{"num_hidden_layers": 10, "intermediate_size": 256, "norm": "layernorm", "norm_eps": 1e-05, "init_std_qkv": 0.0625, "init_std_down": 0.014, "optimizer": "muon_variant", "lr_mult_o": 2.0, "beta1": 0.95, "lr_head": 0.00593, "decay_shape": "linear", "batch_tokens": 8192, "max_seq_len": 256}
Each number is 128 + 24 x the weight over its row's rms, rounded and kept within 0 to 255. Layers, rows and columns count from 0. Numbers have three digits each. The size before them is the row's rms in percent of the matrix's.

# q: layer 5 attention query, 64x64, rms 0.171, rows 0-46, columns 0-63
# k: layer 5 attention key, 64x64, rms 0.184, rows 0-45, columns 0-63
q0 025:090145133110108152163148150125127143145131116138146146113171063126135119116152133133151118120139122111138117132130167144119087164211141121150097103121149140110159126135102136152142109110144185
k0 025:150122158113140113127120140097139153124127131114137116109134195130140158162103141130129103152115179140126158138105107106126182126052118117102128167145115129138079107139148096133129129128150091
q1 028:144172108130150121152166149118124079139127139115173138125146131112119103120135120159098106119143130114112144085094170112161139122088150154157075108152119155136110146081134102092109134121132087
k1 026:129107129156114162148084094098127172119140083122091130126134127150143166119085124119154153150119121122173128111109128142148109132184090108116179118150153142095143138162108115167141111129136125
q2 033:125187119095134196124136146099114124164102148121134132129161120159106088146148078128125071125116127121137128110135149114131139103113136153164102130151150135146177166122130092105134122134141152
k2 034:168116162115157097101108068152139095115131132124125126089145130114147137130135147157184168147157150154160111097131107156129105143151131101090143092108166103099118120144137153138110115112123152
q3 031:132135145119132145087131102148133113091154164136109114127069129104123177103094122152141163177139130142151132082125105123137158116109151069143144136127125108098120096100122145136144143079150136
k3 034:078116111153124156170140177117149122165136124120116117135141183128144089146149111124072087109121149109098132166124123085134148136112112160157096152149106148164129110124119107109146130136139105
q4 031:118105096134118090125126198107145166109134109151136158140134131150149092113140125118107136139118102128070111179116145122148081135148068148086139106137106137129129154147131148138127113161111132
k4 033:190138141105144092102133083141124139114093114126153149103148093101122154139106144135167154159124138135179141093136127138103120116172138116075150099112147129099112131134144147160096126116156149
q5 029:106144150130135136108148108133108091125118170130137095126093121111151144140127142178147138148147140128149136124113107108118159124127187075183111108112121095104145089087116139124117168083159120
k5 035:096129127179134153156106147150130101158109161105103084151109136120135139127137142120112100099124146136077063148139128105129180156119122135144107170143096149170137138150147130103157117132123108
q6 034:115120113110101117139089121083157157148155083170133154119146119159132163108124116120129100167115120143117117139141124155146106118147061125076158140120176121134158158154154120131114101149144135
k6 031:131096154117123100075170118173128134101130134104146151105132128137121090116124112135150129109126131143191165157116165170148087130111137135126165073115169110103097119108127139135122141134105121
q7 034:109161141144135113159162118146102120138131172136123075132098137109139135138120159124114149114148152110167109109116100090094175184119128138180137103135118127107121097091119146140109176109120119
k7 041:151154107168117168154087151133132125170115166118115124142110120120124162096137143102115129135169151133062076124114093118122176150159138149107118185133120131150128129157139131117153124124134133
q8 052:090173138174116121133152128134111121105160167132149114158115147112142121108127133152106122120144143094133105134113127073135172134103129147182099101158122093112118109111090123165135171144090122
k8 040:181140110153098146145094156144135106156119169130105132115098112129132164092106139105096139161147135164072090108126080110105148150163126158100121170144096125146111125142129119132142133108132130
q9 053:138154162126136097151133132092132109128110147144122114150136073095109137153092142088131126129127139111124088112121083107122153167131074133156166095148178099146165106139141149122156154137119127
k9 055:109158104116118168108090156185102138130138111098126125141125176125146105151168101155100114121111120107164137147150148148131104110172144135117152113154129121075118157094111116099112092151147123
q10 063:119159110173110138116106167113126183140158155130157110158124161150145135096126106130105110162124117110130077148127084135138149114134090135108124114179116127167102135111111089148118161134120161
k10 046:121149069121094158155108126150113140155115088125096105150138137116164116155110140101100119104111146109198143140123094125117133144146123161130175100148120109068117122124126131121146137106154155
q11 062:127078168100123115117140128121122136109146097092126115097109177169103093117149164088151087159124136123160138143165101155126121127190115139111121104141095148145116119127160116142146109106143132
k11 075:106103133113140136146147148075116147104125125124135115113115164134111103142149118149151103152148083137131082135147118144124174126071140116177116138125180124160156152096115078109129109143156114
q12 075:108085134162104101110127118125165143099180143101141134160118180131102138108134164097140133134124133092156095131103110105170137145141110135139132105117116122145118079120108146185148133144084120
k12 089:124131090163138103153110167163114138138153150108130131139131158133130104102111088112108148137118128166091161122088128119129071147131132167136157166139088139107107163148099141109100143165097134
q13 099:132075101152138126133148132109113090089137150102121132134133131136098140170105171122149119140151151119108123164169126087149116110148130136103127121070088173136155108168107163115148135124102145
k13 093:165112109169155112085143056121128160136115109104137136119139132157145138125079150110140113124157144181117127134126139092103164132096089139150101134126138103124131112163140110177127104143126112
q14 086:122137116107139148159093149127166158123128102135117120143117143111136169116151122151094141118132089132187150119151131132137095151186143089099107126107096144101062133142114108156111106107120149
k14 084:140123114109132112116134163143102116100127127127112167125153136154170195144145104110104117142099116097191105166159125140146105141177090112084110080129122150117126118138121133122143097130129121
q15 129:121106086130138130113128132106137166133142080135144158115153088075164146120107109166102168136160155154097106136123151127121136138101096112140190106146134134129108175164107127106119120126138107
k15 128:107091071117148153140104121148153106111094165152099119129128140115129173101104109155093114121106141184108138149117154166156107132110131136136153119126174103127114097140142150074149141115138128
q16 120:075135170114126114061172172123113144110139138132151132130146157106130128131108137149155125146088100129153132122090124154141145124123080127088144104142151124109079123139158142117147127144082110
k16 135:088176131116126120138095111145145132137216128136156141129099136111119113124112078124125142120111115108129129145134166163142107116115125121134171176150080150142091129137141111097130111127103161
q17 127:142136114135130092105170110129092113108145180121071154145112101122136106141114151140167140106132124116146141150112118172168158115092148154111137159158094124112148085130080136096111121117136143
k17 127:098132120130153115126158070092163152161148103114120104114130117123135097146118156145137148072140139128113158143093100137128152088079101095164120147133151140111135088132145116152112141136117177
q18 117:088108131133139073145132144107118108118094144139149112118113155079134070113184127111116178114089180130155147119090142146120127142131163114167105162154134131137130129123130104127128115134139104
k18 117:120081112144160135128126150103105122164087139106145132110141149125148070147126103143129129083108141081161157151126161151126118130132165085174136115137109133111165149114129097094133171133130113
q19 131:132090135125147099143146151115113152100200117171156117126128129099148132101146111089156134113136163162106126135163121084163121137135133109120096122116168131129125072104086143121124132126152158
k19 131:175120127140144108103114128099138169104153142102185124141149138121121150087146146114107205096144137102124081120136127143106113130136138118094132119117142133098145118173128116073120141159138117
q20 137:166127125121101111158125118102091121162136111118110095124141140148151105155122108181124118122136100111131107095140165114197115090116155188162106140101108101134138135131118141095128161136124156
k20 137:098121117058127137088149119144125103169141066135129143101162144140125103150160132112086125134140136174109130104155131150103152081144144151122091156117148160126121138124102131131097126153140122
q21 124:149121064142119170129156127115122161119151100132085110110084113125124155138138117130151106150160168129127153107131173133112120153152124115126142120131107190167100117110127088131133135104132079
k21 124:122124095108074151132142078113133186114151186117104128107126125118136182120103103135150109140112170141168133107120129132135155105161126151136105109135150109082127123137142126128156149102146098
q22 130:135116107118135147135117138202125147106139092104127129145093115152122107138107139139098109112143195131154117134068139139158100105127123114141081112099136118166157155143139115109127091163136140
k22 137:161144113119122129107168145155146181149119133081122126131105096109141114111120141144114081122107107174121143178111127098128112122173131150138118138132106109147162113114105152109143109183103083
q23 136:157123149114106164137135116142161097089140152118108132126162101153124081118146087142131139139134135105099088131088108152106105131109094134128138101084194154158117147153116127129167131158150124
k23 133:104095116113093157140132150156129159153141156145136121117148137106112115091122118117158111102138122153090114178104105103126084172095150177082105159133125152146135149123100137164139140156113146
q24 130:128153103107108135127120131112197124102089122142148121146110135124119115144148121131168085172144155106111148152174119143118111093107131104107118173112120139113118110175111088119113170147138090
k24 132:124134102124128128151110143093132147102102137148126143088113122098107152161132107149155119164114106127123092103129166102140155116088129088068093146163130170147155134137152112141178124163145121
q25 133:158145101119145125131147159122149089120170133107143110131103117087102121123049116104144141141175147146125139099148089163121149102137104097117130129121129132117166129101186123137154111150115112
k25 128:151172123101135135161124105084095117132150154113167107140130113092132159162095146129110122167117154177115147103089075142119109158119110108143163156153131116134165121117108116100147107116111118
q26 127:155137121108138173148139178171147100108143145123159173133129146119105070132111144109133106127106133142118119097158118108177105110124087121142122103169134133133142116155141130110083139074132144
k26 127:116165116119154120152115127134116160111147177105184157132137097153099113123144155127119104147145094114106165116139137099106123141100122162157110101167101134157100122147129130096092067135139106
q27 132:134068135152076147096100093103129142117135131085118152118122166127127095151117113096148105107135115108093142117153155104134156174149148133126145131172135147162136144117142153091129112111110170
k27 135:123093141129123195103129105104133125108144134092161133105113168165137130131129129113137126116154155112106113123147132128127143118094151196162130152114149063137099129087137100128145097110149110
q28 122:167136131130166150099129100098147149144139151147121155125109140077083113148146098161120140123133133145115132116141172146099097138155071144150092171118131145122130104085161103139100139141146100
k28 124:144122178102135144107125102085119151127145146141096144127163138096117139144127113155088126177138157105136134150091127149147117133134106150128079088159103145124125146101127089097111163072139129
q29 123:152119149128106114160093134096092097128149120118125116139141092122150101079108132149146106147118148149142148141111133121087175123151154153113126132105135126156107083138159069107113149180160145
k29 128:153133095131115114100096148131161143140169093132148089147174136055104104132109126160140103106139133124152103135123119126097161127134179133092145139141139111108139163092108113095150147140142137
q30 132:097158127144124159123060108133143142140106124117158151132169119133126096135122122147153148112122118192105115106137102144156129118165148116115095105126089110175155118084144092116150121160120145
k30 122:161134114104166158130137129110125132089113092150161190155143093109109120141150140146155093113147086144152105157140122166116108116139130136142135102116134076155148153074114096133125118126101123
q31 151:110142103111121123124084111113098112117090132120116152157092126101141145131122129083113158136132110109126156153139093122178139151154082204123121147117146144168124135149154147120113147141166096
k31 152:164101094090166131126119172115142137108120136156118128117180161086178133123080176094103120148114134078128160132116119136123159127116132111139107148123099116162083118128137121141141147133133125
q32 032:075146125130103141122127158092099127135155092089135113131105136116124102144138099118089122152118121101136129125117188113126165086132156168138075159137127147114139105083137114105153115156152103
k32 029:158109125121185138124132105152158136113106161173111146090154084107142168157157148114171155118137138168103112109119079165145113130089109102114135132128115145157130134154128139163114119144112127
q33 032:183095130120147117084136083151140108127126123133103091159099122106116162149126150153163151117107125170143115092137103132122124119158157120091191111097148147111128098132107144135154113100114138
k33 028:130125147110088149150124178139133123081133122144070163076115147115138109123119134106074141127135112094140139142130173131135140148150111113165105140172106120138169152119136113084152127121103112
q34 028:105159112161161101137165141111178103132136117139113128122125121144131120145155130152132159120152151075119188108124112109138142133083111147155134121153127170106103117116156131137083174129148083
k34 026:094126117132090176133102138140111182117154090133118145122114158136123121114120073128138135124140098107172102189161119144130118128134128115155150143139137117111131187127101114082117112140155160
q35 035:137104102142101088111129147140167166091169084162127130147113145121161124119112159134090186150115108131127150156095120103125102138136101143074137165123135119133116108163119157153112123146111127
k35 029:098109141150164121181079092127112094127092146129107124168119130120138151104129156130137096118108171097101099098166155095121174128104135129141120157163137139125140137120163111148155141101126105
q36 033:118130123134128170175131144110115126158103119098139141090172117147104088125161103135133066093129126094134113112180137160122164108123129157148100119154128137162145176119145097123116110141141110
k36 032:140129124105104149098140164114133147106188093157137150131104109146114145150116107119146168149123091141160175139105126159137049119143117125141151101131161106119130138128093143123130127170134154
q37 030:130105147106118092115122159150147097084166088164145132137135109115145127125130153114084170144108115142103159141111162101112063160124115126096142135112150113103148122168128176136150109143129119
k37 038:160092129127167098123121052145145122136088154115101144134135121119139136126113147128171141131158165128147091096131126151139169103127148092095121149102140150143089112133166139162114129089123119
q38 034:107114104136124179139131123089123137159091117107128131105158122147135099132163110139143094094110148134111110132149129153085135102110133157165110131167110153163142187127138087078103112133156113
k38 037:099170124120068153125108167116124135140187114153112097110099139149096127106102112113085122177114100102131134124134069119126125140136110126131159158137151078136139133132100124104148132130143144
q39 043:089151162152107098112139139137117122079177145153167123163120147115141118112114114140104115135134135099116141144111158071157148126106127120148087100153146088098115117114103137166147147165093112
k39 033:128115123147193090169121099130122128104099112110132121192157124089114138128158159135158167092145124114106109097102151123136124114149130104097135120101106158121114148124149147120071138119105111
q40 034:102126176138108113078127119159165125072154133128168131143142138125117121113132107143141098152130124122108149134138150106172122101110138096130081113125143094104134123124114129178149108191100103
k40 037:141118130150179097144122113145147108125098136108141152171156100099112133122180144131154154089164132153087098112101153116146127123153158122094108122088118167127112120148143170108094117132108101
q41 060:109131131177106121125153093123127117120149159115136142164138121131126105094142141103105148138135134097123092147114133107144175124078105169165098082162127112136138094109112108169135186152116122
k41 054:096174100106120143155099166104102130103174105146130085131113166138125173154120124142086099146089113107107111130143107125114111139153108113148132153165129133151149162129093119104142089154140112
q42 046:069137172140109123114146107132109142101140171127172100107134150128105102146137123132159074143124149163091131111131141128137138093129127134194082143144142112121153146092125133152137123146103100
k42 074:175099128147128096112113155143172144135147156127120149150113095157118191109110141139113142140125104110138090131130053118138148124162113126077147116116140139156089087141107121144127122135117139
q43 063:151216125189117151125161144124097111142109130178119104131088139094119137118114137126132112107120135123144162127103173139119107132124138130116110094113136094115097148134132156114158134102108162
k43 052:168104161139119123111087123138130173160178128084110137119109137161128106117105137082113142181113117137131126112135113114101108136135110172143118171149081127127131138130095093161143095135132098
q44 094:112141173132113126110103113117167151116157139121120136181096118153133183133128127131139136139125127091141130128150073100163133132160144089074103144093102132152142102130087086157123142124122132
k44 083:148078132154124118126130111103132176137184116101136160157131123134121173130135129115142141128103081083169085141142108099157146104151105102118145153099137145168118106135112118146165115139123101
q45 076:117105144058141132158133120112151102138125177140125122126137099084114131166147164107136117143158109137155077119168098106131103102139170118125122179122141161113121120150149148098129095140122125
k45 079:128116117142148117127151118089141111115117142112147119129156169115125149164132140087134131134177132163081096121094152098108147152084131141127080119094122167144156122158111124146146081157138088
q46 107:110124128094137184144120111123100103117140155106112134152137162124085099112138175134180179156150124144167138135109153113128125112122133133120134112080114131085076114096110163131115125155115136